python train.py --qk_norm=false --beta2=0.95 --max_seq_len=1024
Each number is 200 + 20 x the weight over its row's rms, rounded and kept within 0 to 999. Layers, rows and columns count from 0. The size before them is the row's rms in percent of the matrix's.

# down: layer 10 MLP down (transposed), 2048x512, rms 0.0444, rows 745-762, columns 384-511
# gate: layer 10 MLP gate, 2048x512, rms 0.0584, rows 746-763, columns 384-511
# up: layer 10 MLP up, 2048x512, rms 0.0599, rows 746-763, columns 384-511
down745,102,174,180,193,216,202,191,213,237,201,199,170,203,201,206,191,197,215,189,199,191,190,180,224,195,190,188,213,205,181,225,214,201,196,204,203,206,168,232,199,187,206,220,162,239,197,230,179,195,174,235,207,206,217,169,218,167,197,199,201,203,210,225,192,205,209,220,196,170,203,188,154,203,210,200,234,167,229,223,167,209,225,200,235,213,203,203,193,193,214,207,160,220,182,212,200,200,181,208,192,189,232,189,212,196,230,175,187,193,214,212,168,160,206,214,232,168,211,168,212,194,185,189,206,211,232,212,241,183
gate746,101,196,195,178,221,183,196,202,154,181,220,254,174,198,195,187,212,213,198,235,179,236,210,207,198,193,190,178,196,181,219,238,208,188,207,226,166,221,197,177,170,240,168,199,183,230,186,179,180,212,222,191,212,189,171,209,186,185,195,165,199,163,170,188,176,184,195,205,204,186,203,227,244,210,208,144,235,161,182,173,212,233,203,211,196,181,225,208,189,184,198,190,198,205,208,188,194,199,185,189,207,213,182,211,189,172,181,193,176,188,225,211,189,195,186,190,174,184,203,209,213,186,227,219,214,204,193,215,196
up746,098,203,179,186,201,179,210,211,249,190,174,192,201,201,199,176,229,195,196,206,177,189,201,173,204,223,198,207,191,189,184,166,215,187,196,214,208,217,222,201,187,206,175,226,188,192,197,204,212,222,211,155,207,199,228,189,195,184,212,198,218,191,183,218,187,236,183,224,224,190,196,202,178,209,183,190,200,198,216,182,215,188,211,190,194,212,175,196,186,229,187,206,185,182,186,209,220,226,178,241,156,204,187,179,192,210,247,209,217,200,199,231,230,182,176,195,264,221,228,208,186,196,192,178,259,210,180,204,173
down746,102,176,230,213,230,215,145,197,214,230,202,180,221,186,187,200,201,201,226,202,233,230,193,181,225,196,179,205,190,220,184,225,211,243,190,198,201,229,222,185,201,206,196,208,228,232,180,199,175,243,227,218,216,218,185,203,216,195,176,191,250,177,238,198,211,217,231,206,200,212,209,183,175,193,206,169,163,180,193,194,167,202,192,216,156,199,234,205,199,201,199,210,209,212,253,214,205,210,220,191,222,177,159,226,187,197,194,231,187,209,232,214,207,211,250,187,161,211,238,177,191,198,196,222,196,195,188,199,189
gate747,103,180,221,201,212,209,204,245,184,220,212,226,198,211,202,218,170,210,183,203,187,217,217,198,193,190,202,181,152,208,184,199,247,203,182,234,190,192,170,196,204,161,204,197,178,215,195,234,194,196,197,191,215,205,183,216,251,209,216,227,221,235,213,192,221,182,203,181,213,193,230,204,180,181,187,213,181,198,208,200,225,229,179,201,194,188,183,166,207,196,189,169,210,218,208,174,230,167,166,194,165,177,175,175,194,206,201,182,179,207,192,191,182,177,229,170,202,207,204,190,207,206,186,205,177,222,229,241,190
up747,099,204,214,178,189,204,198,189,217,237,204,185,199,192,204,179,184,197,203,209,155,198,211,247,172,230,180,187,230,191,194,181,202,197,182,184,174,186,179,204,195,189,207,165,187,213,203,206,231,198,181,213,206,199,198,213,217,196,171,174,186,201,189,226,213,202,162,154,190,185,221,170,196,177,223,172,191,194,203,194,177,184,209,207,263,215,233,173,211,202,207,187,193,164,176,181,185,210,228,233,193,199,230,208,202,223,208,207,250,193,204,209,218,197,169,189,182,197,185,209,195,187,216,200,185,161,170,221,216
down747,093,163,239,203,173,216,185,187,185,226,199,205,187,206,204,187,207,203,174,180,196,181,168,225,199,241,167,189,192,180,232,213,196,197,200,219,218,212,221,199,190,169,232,197,223,223,159,206,183,194,222,193,168,175,196,201,195,156,184,175,197,192,154,205,170,200,188,218,203,173,220,212,220,177,212,254,221,198,202,172,202,203,207,219,201,221,219,201,218,209,199,182,210,202,211,218,186,243,213,172,175,183,226,201,217,185,204,198,174,229,183,223,199,213,202,214,173,199,207,175,218,199,203,176,186,186,214,212,168
gate748,099,212,206,177,225,205,247,181,199,222,214,198,203,190,231,225,229,215,210,196,170,184,222,183,208,212,182,204,220,201,241,207,167,206,221,166,220,209,217,187,180,201,192,209,199,216,224,195,180,214,196,184,214,185,209,222,203,222,151,201,209,227,224,189,206,176,214,211,208,198,179,261,180,140,198,211,218,207,188,244,210,175,225,190,217,213,197,202,217,198,203,229,170,215,205,154,195,214,191,188,213,185,228,195,186,176,183,203,214,193,204,209,207,217,197,187,219,185,159,222,230,190,186,153,233,186,200,197,195
up748,097,184,219,198,209,188,197,225,184,181,214,212,188,208,237,192,199,187,189,230,176,189,176,235,192,239,173,155,209,175,204,209,201,187,189,196,214,184,212,178,207,198,217,204,208,219,222,225,191,185,206,193,198,196,194,190,208,219,187,226,175,213,194,183,215,194,200,183,200,205,199,203,191,196,193,228,212,218,166,220,232,215,211,226,157,191,222,169,212,198,167,206,221,192,161,194,193,200,178,205,241,203,202,201,196,224,200,211,218,184,201,191,201,159,179,202,176,216,181,210,204,209,230,190,221,200,242,207,183
down748,099,196,232,177,187,206,200,228,224,208,191,186,185,191,196,208,232,222,210,203,205,237,187,206,212,218,199,249,204,187,165,212,200,197,192,193,200,203,188,194,201,198,178,200,186,211,211,209,215,169,206,179,202,202,217,167,202,195,167,189,211,194,224,236,199,185,223,194,246,166,197,192,205,208,205,196,202,224,219,206,203,216,175,181,197,202,181,240,180,244,226,153,183,206,212,222,187,206,181,234,213,161,196,181,217,240,166,170,239,225,232,235,212,223,221,186,197,229,198,189,219,187,210,229,189,212,180,175,216
gate749,094,254,200,176,189,189,210,211,182,196,208,205,209,176,219,243,174,182,182,216,206,218,210,270,222,193,195,181,171,200,229,193,209,191,165,190,173,173,192,227,199,212,188,211,218,189,170,215,206,194,186,203,185,202,214,214,212,203,234,170,189,197,194,220,192,220,206,172,217,203,173,205,192,198,214,220,167,197,191,204,223,210,169,179,265,154,202,243,228,210,199,198,174,215,213,208,210,204,225,196,190,197,190,207,196,206,186,210,214,215,197,214,188,203,168,196,181,201,221,199,195,248,168,242,226,217,201,194,187
up749,090,201,202,227,193,214,208,223,180,215,239,193,217,206,184,199,218,206,176,204,195,233,230,191,174,189,185,165,206,198,211,185,174,182,190,204,214,190,187,229,221,176,173,179,181,216,186,164,193,188,173,175,225,168,163,198,195,208,205,200,158,206,191,182,190,216,216,191,192,238,223,202,219,165,220,232,219,211,214,197,209,171,209,229,177,199,178,189,193,156,220,236,194,187,200,230,144,193,197,181,237,216,205,191,239,196,198,164,192,190,161,194,193,221,181,216,227,212,223,187,203,182,226,188,219,185,171,235,203
down749,094,186,220,169,171,188,223,176,208,203,179,226,163,241,179,171,206,211,203,200,186,228,235,205,194,213,204,187,193,240,201,197,184,190,215,231,182,205,183,184,194,189,211,181,192,202,208,242,237,228,197,175,164,237,202,214,198,156,208,207,204,185,207,218,190,171,202,209,192,185,186,211,233,220,165,195,197,198,219,208,205,169,165,216,213,204,193,208,193,184,179,197,204,219,176,212,213,215,194,218,223,174,233,206,214,222,208,224,206,208,202,194,171,206,179,197,209,195,176,200,159,170,215,200,184,180,209,161,181
gate750,103,252,211,214,205,210,196,195,177,237,216,195,215,198,212,196,192,234,255,204,188,194,200,194,200,196,215,225,172,192,198,183,214,239,221,184,177,181,250,196,215,213,214,185,201,213,204,200,214,207,181,213,169,168,195,191,178,194,217,238,215,191,237,198,218,239,191,205,209,194,156,192,223,209,193,229,222,211,186,221,184,220,190,173,193,182,183,232,190,193,198,212,191,195,230,188,192,193,139,221,162,194,211,204,178,224,213,219,200,205,195,196,196,203,226,198,207,203,215,205,182,216,230,202,183,221,177,221,188
up750,100,192,191,180,151,195,257,242,218,242,220,204,169,202,208,181,200,222,177,184,195,198,202,194,158,211,194,199,184,193,188,186,211,226,202,189,235,198,210,188,232,204,197,184,211,215,191,202,215,210,198,213,222,187,196,196,205,153,213,208,223,179,172,178,222,180,201,175,210,202,172,180,213,201,162,185,219,191,197,197,220,215,174,222,194,192,202,167,211,184,184,210,183,224,191,184,197,199,165,220,221,199,182,196,174,193,173,225,220,195,234,191,203,189,169,206,203,226,233,215,195,219,241,211,167,209,202,226,202
down750,097,167,179,189,219,197,227,219,215,202,220,195,217,211,189,175,218,172,153,204,207,214,198,205,199,157,229,239,220,185,191,198,189,209,189,208,159,245,201,136,195,237,197,199,198,196,214,212,173,192,216,191,183,181,183,202,203,227,192,174,183,168,221,196,194,176,178,176,180,178,171,220,203,204,248,214,211,204,219,158,226,224,200,209,222,233,193,188,219,207,217,196,186,247,212,214,172,210,190,198,203,242,194,189,197,202,194,181,224,195,212,208,200,197,191,185,186,179,205,204,205,246,199,251,176,214,210,158,210
gate751,099,180,200,225,198,217,189,220,235,194,180,194,219,187,216,177,177,184,198,215,184,188,212,217,194,192,194,200,184,184,225,190,169,196,198,222,173,209,223,223,184,226,187,211,211,196,203,203,197,162,203,213,206,220,208,207,195,206,190,203,180,201,215,161,176,218,206,163,192,228,237,199,230,215,191,204,221,195,189,208,215,236,197,207,212,190,190,166,211,197,199,180,212,209,212,214,218,185,198,212,196,175,245,195,216,196,188,187,233,210,191,185,233,187,195,189,200,189,207,193,185,195,176,226,181,214,210,164,216
up751,101,235,198,248,172,174,151,186,224,235,193,182,155,207,218,233,233,188,238,212,197,197,185,192,203,183,158,195,219,207,233,207,197,179,233,217,206,213,218,162,202,207,178,225,177,191,243,202,235,220,214,193,202,219,216,173,192,153,227,204,210,187,212,207,165,200,209,206,185,230,202,187,208,189,220,208,187,214,193,220,202,227,195,193,195,179,235,242,200,211,197,225,209,204,147,217,188,203,247,223,193,191,207,212,197,196,227,200,160,212,211,210,212,227,212,236,231,211,221,196,162,207,185,181,222,199,190,178,187
down751,099,202,199,216,179,220,225,273,217,162,215,208,226,224,242,170,199,213,202,193,179,204,194,200,221,171,182,177,186,189,243,174,213,189,205,212,233,184,181,197,208,230,182,188,170,184,176,175,195,190,199,221,190,178,208,182,223,185,171,190,177,177,202,241,221,198,220,225,212,226,176,251,207,199,228,212,232,199,157,161,180,221,196,202,221,223,174,213,222,175,236,234,195,213,178,176,194,192,189,232,180,188,210,206,220,214,205,196,226,192,182,191,217,234,173,191,197,213,184,197,212,195,231,213,178,217,207,183,196
gate752,104,189,178,206,226,183,199,207,200,203,179,227,232,213,191,161,191,212,183,190,184,184,259,207,197,160,189,191,219,181,204,181,228,193,183,208,214,181,208,180,208,242,219,223,162,190,215,189,186,229,207,220,183,223,193,200,193,216,196,203,226,206,226,173,177,198,196,215,207,197,200,167,182,204,193,183,215,162,194,221,193,233,220,187,216,255,202,195,219,216,199,211,207,212,209,235,190,172,210,193,227,211,214,179,202,185,152,201,195,226,173,199,197,207,219,232,205,195,173,232,186,203,169,215,196,209,208,231,201
up752,110,228,187,187,212,207,191,206,201,226,200,192,234,204,190,180,196,202,187,179,250,246,204,198,221,226,213,181,186,219,156,204,180,193,209,201,201,179,204,210,207,165,175,162,185,207,207,229,197,235,178,206,213,215,184,202,183,214,187,223,196,218,173,217,191,190,207,203,191,194,210,221,186,189,220,192,229,204,208,186,203,205,197,204,173,213,200,168,183,141,197,219,197,191,208,196,220,197,204,202,176,215,201,193,199,220,203,166,184,159,220,199,201,224,184,172,202,196,218,196,181,204,203,208,207,214,194,182,200
down752,104,221,225,203,227,219,216,219,190,206,205,191,184,154,198,211,234,218,177,230,199,215,195,229,221,229,188,186,198,211,230,222,190,217,199,189,217,206,202,219,165,205,218,211,206,202,201,204,199,209,200,170,206,204,196,172,222,171,208,156,177,194,216,218,195,185,158,213,204,180,228,202,219,207,187,224,186,207,186,165,222,191,230,241,209,178,196,246,209,214,212,210,198,171,213,192,162,203,188,179,158,224,196,197,208,181,181,200,166,200,203,203,216,206,209,216,225,214,189,209,236,206,211,204,209,168,217,188,179
gate753,101,181,205,167,203,200,178,165,220,226,209,173,214,192,194,232,150,155,231,189,219,183,165,178,240,209,229,213,213,172,227,213,236,203,206,200,192,185,161,190,208,232,212,210,207,211,237,207,229,211,183,163,172,198,200,173,194,200,176,199,221,202,196,196,202,169,212,155,226,209,176,202,219,208,199,219,209,183,215,189,225,258,214,207,205,193,165,189,202,185,204,232,237,189,216,196,219,161,166,188,174,164,202,158,208,198,198,190,226,215,197,213,191,194,189,196,180,159,203,221,222,199,209,211,218,175,181,167,196
up753,099,176,145,216,193,201,187,207,206,208,238,168,209,206,172,193,210,187,212,207,206,217,193,187,184,236,196,188,223,197,229,227,230,156,202,193,194,228,210,194,196,235,201,205,208,204,205,190,223,202,185,196,197,173,200,236,174,207,209,186,158,227,200,236,188,223,241,236,221,216,228,197,225,196,224,211,167,196,224,193,184,202,196,201,191,215,251,213,207,221,165,201,197,225,207,211,184,194,166,206,232,220,192,199,198,178,192,214,240,211,181,234,200,189,223,217,171,222,190,176,201,215,154,192,190,166,198,197,207
down753,102,228,184,208,225,213,224,179,224,205,204,202,235,163,220,202,217,205,198,184,183,198,202,219,204,187,171,177,212,207,194,245,195,197,213,233,221,206,191,216,244,195,200,208,228,200,211,231,221,186,203,220,206,185,201,206,234,175,161,187,188,218,175,214,196,178,217,249,228,196,181,160,189,212,231,182,217,183,208,183,205,240,178,174,210,183,203,231,200,219,198,191,202,205,211,217,171,183,208,210,183,216,186,227,220,183,185,198,230,207,169,251,202,169,201,204,189,199,195,221,189,169,197,193,216,229,205,203,211
gate754,095,171,214,200,211,176,212,213,152,193,242,208,192,243,216,232,198,208,158,181,211,217,196,207,201,182,190,213,197,206,198,187,180,196,221,181,180,225,220,175,216,208,213,184,218,210,152,208,209,202,207,161,244,176,211,212,193,198,221,192,200,203,193,190,250,254,176,189,207,161,202,214,175,172,203,183,209,191,206,216,205,190,187,162,188,176,199,215,234,229,213,188,213,214,182,205,181,183,201,208,152,186,224,206,157,202,190,182,190,213,198,167,144,167,195,181,201,175,195,218,206,218,229,215,205,203,225,222,189
up754,094,199,193,219,187,199,187,184,180,207,237,211,214,192,175,194,212,202,206,208,217,180,177,188,189,194,205,225,199,198,201,181,214,197,191,213,212,206,211,165,207,192,191,186,195,178,179,187,201,214,197,206,201,188,183,193,200,215,162,205,200,195,222,207,199,229,204,238,202,173,201,199,217,221,182,187,177,181,188,234,183,171,219,172,193,188,202,215,211,191,203,196,218,212,215,219,198,193,174,253,180,206,181,189,192,196,187,228,193,191,230,203,219,184,213,218,216,269,227,232,196,239,204,185,192,203,182,166,219
down754,097,179,203,164,178,213,190,176,191,203,173,205,236,226,206,193,154,227,197,218,183,186,171,198,167,172,230,179,192,193,217,224,204,216,188,184,184,165,213,177,219,182,201,196,200,225,216,219,189,177,204,166,195,171,187,180,179,205,203,199,202,189,203,175,192,177,193,191,239,182,175,203,176,180,159,202,229,170,210,188,197,212,168,201,223,186,195,215,163,206,206,184,184,187,226,211,208,185,210,194,203,196,197,190,195,218,164,195,203,185,221,180,176,207,179,227,216,190,189,195,181,207,220,151,206,220,208,209,212
gate755,100,208,180,221,213,182,181,226,189,197,198,173,209,196,185,224,205,221,196,188,163,205,229,153,191,201,191,250,228,187,207,184,190,231,178,188,195,162,188,205,215,184,171,173,228,242,199,178,194,157,207,219,191,237,177,195,177,178,185,188,214,173,186,179,172,187,198,241,224,189,213,217,237,195,172,196,206,186,231,198,219,221,214,218,220,152,194,221,194,211,204,190,186,248,193,193,218,192,178,188,204,191,201,193,221,147,201,185,215,167,192,199,183,199,219,195,201,213,203,204,207,220,200,209,193,220,168,192,191
up755,100,150,173,203,185,168,193,193,172,231,203,206,209,193,194,215,255,219,184,193,220,176,219,200,211,199,192,194,209,197,209,200,170,189,209,206,187,217,190,221,178,187,204,194,189,209,203,208,202,180,238,236,223,182,194,207,167,177,200,169,182,180,192,197,185,182,195,191,216,218,183,222,223,191,171,173,217,198,231,171,171,187,213,190,228,212,201,207,197,217,195,216,191,207,228,195,215,173,187,190,182,205,192,231,161,210,214,205,206,181,182,213,225,209,188,223,169,195,230,210,160,208,172,195,200,189,193,218,202
down755,099,187,190,198,198,196,195,221,200,157,190,191,193,204,210,205,188,204,208,239,178,212,223,207,204,221,212,200,196,241,212,218,189,199,203,199,158,213,235,226,191,221,181,177,229,211,187,191,187,192,214,183,196,184,192,237,220,209,216,226,219,206,162,142,178,248,188,168,214,212,187,194,192,226,194,199,180,220,186,213,193,198,180,244,249,171,196,230,237,207,195,197,219,225,194,203,189,211,208,211,181,216,226,199,199,192,244,189,211,220,200,185,202,210,186,176,144,216,231,207,169,230,169,188,222,189,240,177,182
gate756,095,180,173,202,179,197,198,183,192,172,221,199,212,206,223,240,201,212,174,190,197,184,207,215,184,248,206,220,184,186,196,217,228,179,216,202,180,188,207,232,202,228,222,216,174,230,197,176,180,221,187,209,199,177,175,187,215,197,207,223,224,188,217,209,205,186,197,181,197,194,200,193,251,189,220,202,174,214,169,209,177,188,197,263,205,150,203,210,184,186,179,212,232,217,213,225,204,207,193,204,195,187,212,190,180,195,173,201,199,172,216,210,239,207,191,194,184,239,202,206,181,208,170,201,217,230,203,219,185
up756,098,181,196,214,176,200,189,197,217,207,200,211,240,184,213,192,211,219,175,201,178,211,221,185,213,192,191,234,181,212,193,174,218,169,221,217,169,215,224,220,216,248,187,203,208,204,203,195,140,179,173,239,179,154,206,176,209,209,188,188,188,194,210,233,177,179,169,168,164,172,190,183,193,205,197,219,180,223,187,235,194,196,214,200,195,176,246,160,183,238,201,220,167,177,208,210,184,192,181,184,202,192,193,209,219,186,194,170,200,181,218,181,225,211,166,188,211,243,190,194,194,199,196,180,229,241,213,218,185
down756,099,199,211,224,209,187,185,195,188,188,191,170,212,189,212,173,203,168,183,220,206,174,188,205,170,208,216,183,187,168,166,218,193,193,217,233,243,181,187,196,214,187,207,182,185,198,205,238,177,197,205,163,227,204,198,189,190,180,189,203,230,191,188,191,209,187,194,195,158,215,204,218,237,193,164,210,201,176,222,205,201,168,195,192,201,185,201,219,200,193,230,235,239,219,238,201,180,208,244,167,203,222,198,181,164,215,190,196,210,225,197,183,185,213,230,205,200,177,232,182,199,172,219,209,208,210,198,214,183
gate757,101,171,194,198,198,201,220,168,222,263,197,195,215,199,209,177,179,230,174,203,245,197,226,212,215,205,182,197,197,206,225,211,169,200,223,193,198,174,212,214,186,218,159,226,213,214,182,215,208,215,218,189,162,186,189,187,171,214,187,224,220,199,208,218,230,188,167,204,192,195,221,241,180,165,215,214,191,195,174,187,221,225,185,210,199,198,191,210,235,200,196,194,218,197,165,200,206,215,174,187,199,194,197,179,200,232,210,198,227,192,211,212,184,154,211,169,200,211,212,208,204,184,193,227,176,238,191,192,228
up757,099,220,202,224,191,166,174,178,232,203,183,187,199,177,188,167,214,241,190,231,205,205,246,165,202,214,243,210,204,202,196,189,183,228,178,223,218,215,187,193,194,179,185,166,206,213,220,181,235,243,212,166,200,206,208,211,191,193,213,188,176,148,212,190,189,174,211,231,155,192,155,229,167,224,194,205,192,209,169,209,199,179,167,189,194,184,196,205,167,233,196,214,223,241,233,193,196,171,219,204,177,193,222,165,224,189,189,204,218,166,195,208,215,185,193,207,221,170,181,223,206,211,195,200,203,200,219,211,233
down757,099,205,212,187,168,203,226,174,203,196,185,191,204,210,188,206,179,202,195,211,207,241,208,181,161,201,190,200,245,214,187,214,209,199,221,175,170,214,238,189,190,181,208,211,225,187,198,195,181,179,215,195,187,203,220,197,176,212,200,178,185,195,188,198,159,179,180,198,228,221,256,181,192,227,183,207,207,188,218,205,179,157,189,228,208,215,223,183,182,186,198,174,221,234,216,196,215,211,247,194,203,185,191,188,196,220,174,173,220,221,175,188,162,182,191,209,237,202,189,211,229,179,143,195,200,236,204,181,179
gate758,101,196,215,185,201,195,196,148,210,194,191,197,177,214,211,228,228,226,165,222,200,217,163,203,176,203,166,197,178,216,163,230,195,219,169,202,201,218,185,181,197,179,221,207,190,227,202,196,217,213,219,207,198,162,207,168,218,220,212,195,198,200,225,205,235,175,209,176,179,141,184,211,209,150,229,172,204,199,236,206,178,223,167,188,214,213,224,175,222,194,221,181,189,216,200,211,214,195,191,160,180,200,210,190,190,199,193,181,208,210,191,211,187,215,192,211,178,203,162,218,202,206,185,220,204,205,230,180,207
up758,101,209,232,185,217,213,228,210,209,206,196,146,207,195,201,235,190,223,232,237,158,191,181,187,196,200,229,196,181,180,189,215,177,154,219,179,196,208,221,177,204,221,213,198,175,220,186,222,251,201,191,229,195,193,187,178,199,209,188,171,240,212,207,226,243,181,184,220,239,153,198,175,222,183,204,240,226,189,186,205,221,186,186,212,213,184,207,178,204,202,211,201,186,202,213,209,212,181,212,193,226,206,165,231,183,183,210,226,199,194,204,222,182,198,193,207,193,184,190,200,188,201,217,216,202,202,191,227,238
down758,100,213,206,176,220,156,231,186,189,202,195,204,196,221,164,177,191,177,254,197,187,177,208,204,187,214,213,205,179,208,214,186,213,204,222,211,180,214,169,169,175,176,235,187,179,227,156,180,225,224,227,235,165,175,201,207,212,184,203,226,196,182,220,207,222,202,248,193,199,162,213,187,202,205,213,206,224,203,171,189,220,153,221,168,218,179,190,195,215,205,193,151,224,178,202,175,218,202,206,216,201,170,191,202,173,227,221,194,204,208,182,157,206,222,185,192,195,208,198,227,191,201,186,199,199,199,195,198,205
gate759,101,185,191,206,213,194,207,204,180,231,194,196,213,232,154,191,231,192,214,183,196,208,221,228,168,193,198,240,185,194,206,193,179,217,203,230,203,184,225,181,196,169,194,210,201,235,219,223,189,227,190,170,183,218,220,221,169,214,207,212,213,200,193,204,187,202,192,230,194,182,180,215,218,173,210,222,200,210,212,197,201,202,211,176,186,219,171,203,243,201,182,187,171,197,197,205,160,209,193,216,164,207,221,185,180,252,215,186,179,173,190,203,205,245,242,184,179,175,167,206,195,169,172,213,205,198,207,219,212
up759,103,181,187,206,210,219,192,202,187,167,169,191,201,209,195,192,172,182,235,200,216,223,189,217,186,211,220,194,176,219,201,197,186,209,210,237,204,231,212,222,189,196,192,211,201,183,209,216,154,217,217,200,172,214,220,182,219,240,201,208,199,179,193,193,218,181,206,244,205,208,206,188,239,200,192,188,186,165,249,216,203,205,218,199,185,219,205,166,202,200,193,190,179,184,219,213,204,196,192,186,211,187,185,231,229,186,201,180,198,195,185,197,221,174,205,203,215,227,208,180,180,189,228,197,148,224,201,209,205
down759,099,173,223,175,183,208,172,188,205,170,182,194,182,205,194,218,207,176,206,203,212,196,203,198,238,207,190,188,188,228,203,209,210,220,214,222,203,240,189,185,194,219,200,183,203,198,230,199,204,220,165,208,189,172,219,198,185,229,167,211,237,220,156,205,174,181,207,197,178,187,205,208,200,189,201,178,212,211,196,199,180,180,210,174,246,192,214,170,186,192,221,187,201,213,184,185,201,185,214,201,170,167,234,207,171,200,154,201,195,184,224,201,213,190,208,196,249,218,237,203,211,206,161,216,232,201,190,169,165
gate760,101,200,200,155,197,201,201,201,167,200,200,207,192,178,225,192,198,202,211,214,199,197,216,210,187,164,227,226,208,214,198,230,193,200,185,192,228,168,194,217,189,203,215,203,179,211,222,230,209,183,183,210,202,209,209,206,218,171,190,185,241,186,176,194,231,205,188,202,242,185,196,196,211,187,199,195,184,205,235,213,228,248,233,192,201,229,143,229,222,216,248,225,186,191,176,214,229,221,188,232,193,185,214,175,216,200,189,161,196,192,220,188,196,178,212,212,190,223,157,236,208,197,203,228,189,183,203,203,212
up760,100,253,177,201,181,235,190,222,183,217,214,191,218,182,203,173,213,174,230,182,175,187,189,191,208,162,204,172,202,220,177,218,182,161,191,211,202,225,226,180,200,223,213,188,234,203,203,202,192,187,240,186,173,185,224,197,250,180,203,213,190,157,207,199,237,220,174,201,185,211,182,200,177,216,227,188,166,170,186,237,220,197,212,168,188,193,255,162,220,238,231,225,213,217,207,221,190,170,233,203,183,183,197,180,206,154,187,198,219,184,209,219,210,211,211,233,190,208,225,166,209,209,215,202,182,200,205,191,176
down760,103,200,231,225,205,211,208,203,191,218,161,215,231,201,186,217,161,219,198,191,198,211,190,231,174,221,197,196,210,163,195,174,189,208,191,175,173,218,179,227,175,180,195,215,184,209,169,227,175,211,202,171,171,185,193,198,189,186,183,191,199,220,211,201,184,201,177,181,205,241,186,169,204,182,212,236,210,202,201,219,246,205,214,174,181,183,169,176,186,220,217,200,176,196,199,199,186,199,223,204,181,188,211,169,224,198,225,196,174,228,227,237,186,204,231,194,188,220,188,212,177,167,196,216,203,221,206,235,216
gate761,099,198,215,222,209,219,203,226,231,226,197,208,207,241,187,194,200,244,175,207,187,227,198,199,209,189,234,211,205,216,188,217,201,249,182,182,218,223,215,194,157,200,195,212,193,186,202,220,196,210,207,172,201,213,182,182,232,195,179,194,214,180,217,203,210,180,212,191,207,213,203,260,155,189,224,201,206,174,241,220,165,164,176,173,178,152,201,191,187,188,197,191,198,191,183,208,202,165,183,197,165,226,191,224,209,219,173,200,218,179,156,210,208,161,215,182,191,212,193,199,203,172,208,250,195,204,190,202,179
up761,098,214,201,179,200,198,224,179,158,193,209,182,221,214,177,198,185,200,212,226,225,232,211,193,205,207,226,236,179,209,193,189,208,193,207,198,201,225,193,206,187,187,196,204,199,172,170,173,195,212,170,193,210,198,247,169,163,187,164,207,204,170,170,191,169,173,205,169,200,193,197,136,184,206,173,169,184,181,184,233,219,171,224,221,197,212,171,185,234,169,188,211,244,196,252,217,222,225,176,253,192,213,201,168,217,199,158,241,173,223,220,182,182,190,206,217,209,233,179,195,210,199,208,185,235,194,181,213,196
down761,098,224,195,172,208,181,225,227,218,215,235,197,174,215,217,229,221,216,211,189,182,210,227,199,268,203,178,204,200,215,202,212,180,205,220,211,191,191,178,198,210,211,161,208,218,187,182,222,211,201,203,193,217,183,194,221,226,183,207,205,250,210,181,176,173,207,183,222,209,196,189,205,160,176,216,192,203,227,173,168,176,200,184,203,169,192,202,192,212,204,178,209,197,215,184,185,184,166,202,199,221,198,172,211,229,202,220,195,194,228,188,210,201,202,190,208,242,226,261,191,220,209,201,163,220,193,189,178,227
gate762,092,188,170,223,219,183,221,202,190,192,214,156,221,208,248,165,211,198,220,175,196,194,202,197,202,218,195,182,176,167,207,215,220,199,211,190,203,195,183,225,206,210,181,174,210,210,175,221,214,200,214,188,211,202,173,187,187,182,203,245,230,205,225,171,160,174,170,180,206,217,180,191,213,228,180,210,211,198,198,162,226,201,208,175,235,166,195,205,174,192,231,219,157,181,192,225,167,209,164,181,195,198,200,199,233,185,222,157,180,198,172,180,188,204,208,222,181,179,188,194,174,207,201,229,200,194,184,176,215
up762,096,243,176,265,211,230,221,199,190,168,202,196,191,206,219,175,214,175,205,207,188,180,196,187,194,197,213,185,214,217,200,207,230,195,183,181,196,174,202,190,195,183,203,170,187,209,171,205,169,187,210,197,168,224,196,190,206,214,213,222,178,225,184,185,169,223,228,206,210,223,175,218,175,232,174,213,150,208,210,257,197,207,168,157,213,176,194,220,197,179,208,206,201,201,200,197,215,226,209,171,163,209,200,207,200,176,213,199,182,200,188,203,175,225,246,161,171,222,208,168,173,202,182,232,222,188,194,177,229
down762,099,194,185,235,235,182,226,200,194,185,210,217,225,191,209,188,224,145,186,210,160,198,197,202,235,213,177,207,166,178,228,195,210,196,205,210,195,218,182,217,211,188,186,219,198,195,196,226,176,179,180,226,199,210,174,205,199,194,185,186,220,180,196,207,208,185,219,203,194,191,182,225,214,213,173,190,152,204,226,191,197,227,217,202,233,227,201,194,191,192,184,207,190,166,150,214,247,164,235,225,208,197,183,203,211,200,184,208,192,228,181,187,217,209,202,180,180,188,185,172,217,181,215,241,211,183,166,198,184
gate763,099,220,196,227,203,227,181,197,225,186,177,183,202,183,194,182,206,221,165,172,235,200,199,206,224,216,189,222,224,193,196,217,180,224,188,203,220,189,208,196,246,165,199,186,207,188,201,204,189,230,203,217,175,159,188,184,229,251,203,165,205,171,182,202,207,240,212,225,177,198,147,168,186,205,192,201,207,169,207,182,165,213,174,178,192,185,207,217,210,174,184,205,187,193,199,196,159,199,215,218,201,188,213,193,203,201,212,198,187,220,190,200,178,183,203,231,207,179,185,173,181,203,202,178,220,192,159,222,224
up763,099,201,244,208,172,172,212,201,207,206,185,198,227,187,179,223,183,165,182,180,163,229,178,188,203,185,195,204,147,206,183,155,216,178,209,206,190,195,192,216,171,197,196,162,204,237,206,220,164,169,216,258,205,184,229,189,184,211,169,185,228,240,168,195,237,203,188,189,185,196,205,187,206,207,174,210,208,200,222,201,183,207,217,246,235,208,230,166,188,237,222,216,193,208,214,219,193,182,195,209,228,214,186,211,209,185,211,194,169,220,213,171,201,188,225,190,183,185,178,205,209,183,218,181,190,229,199,195,228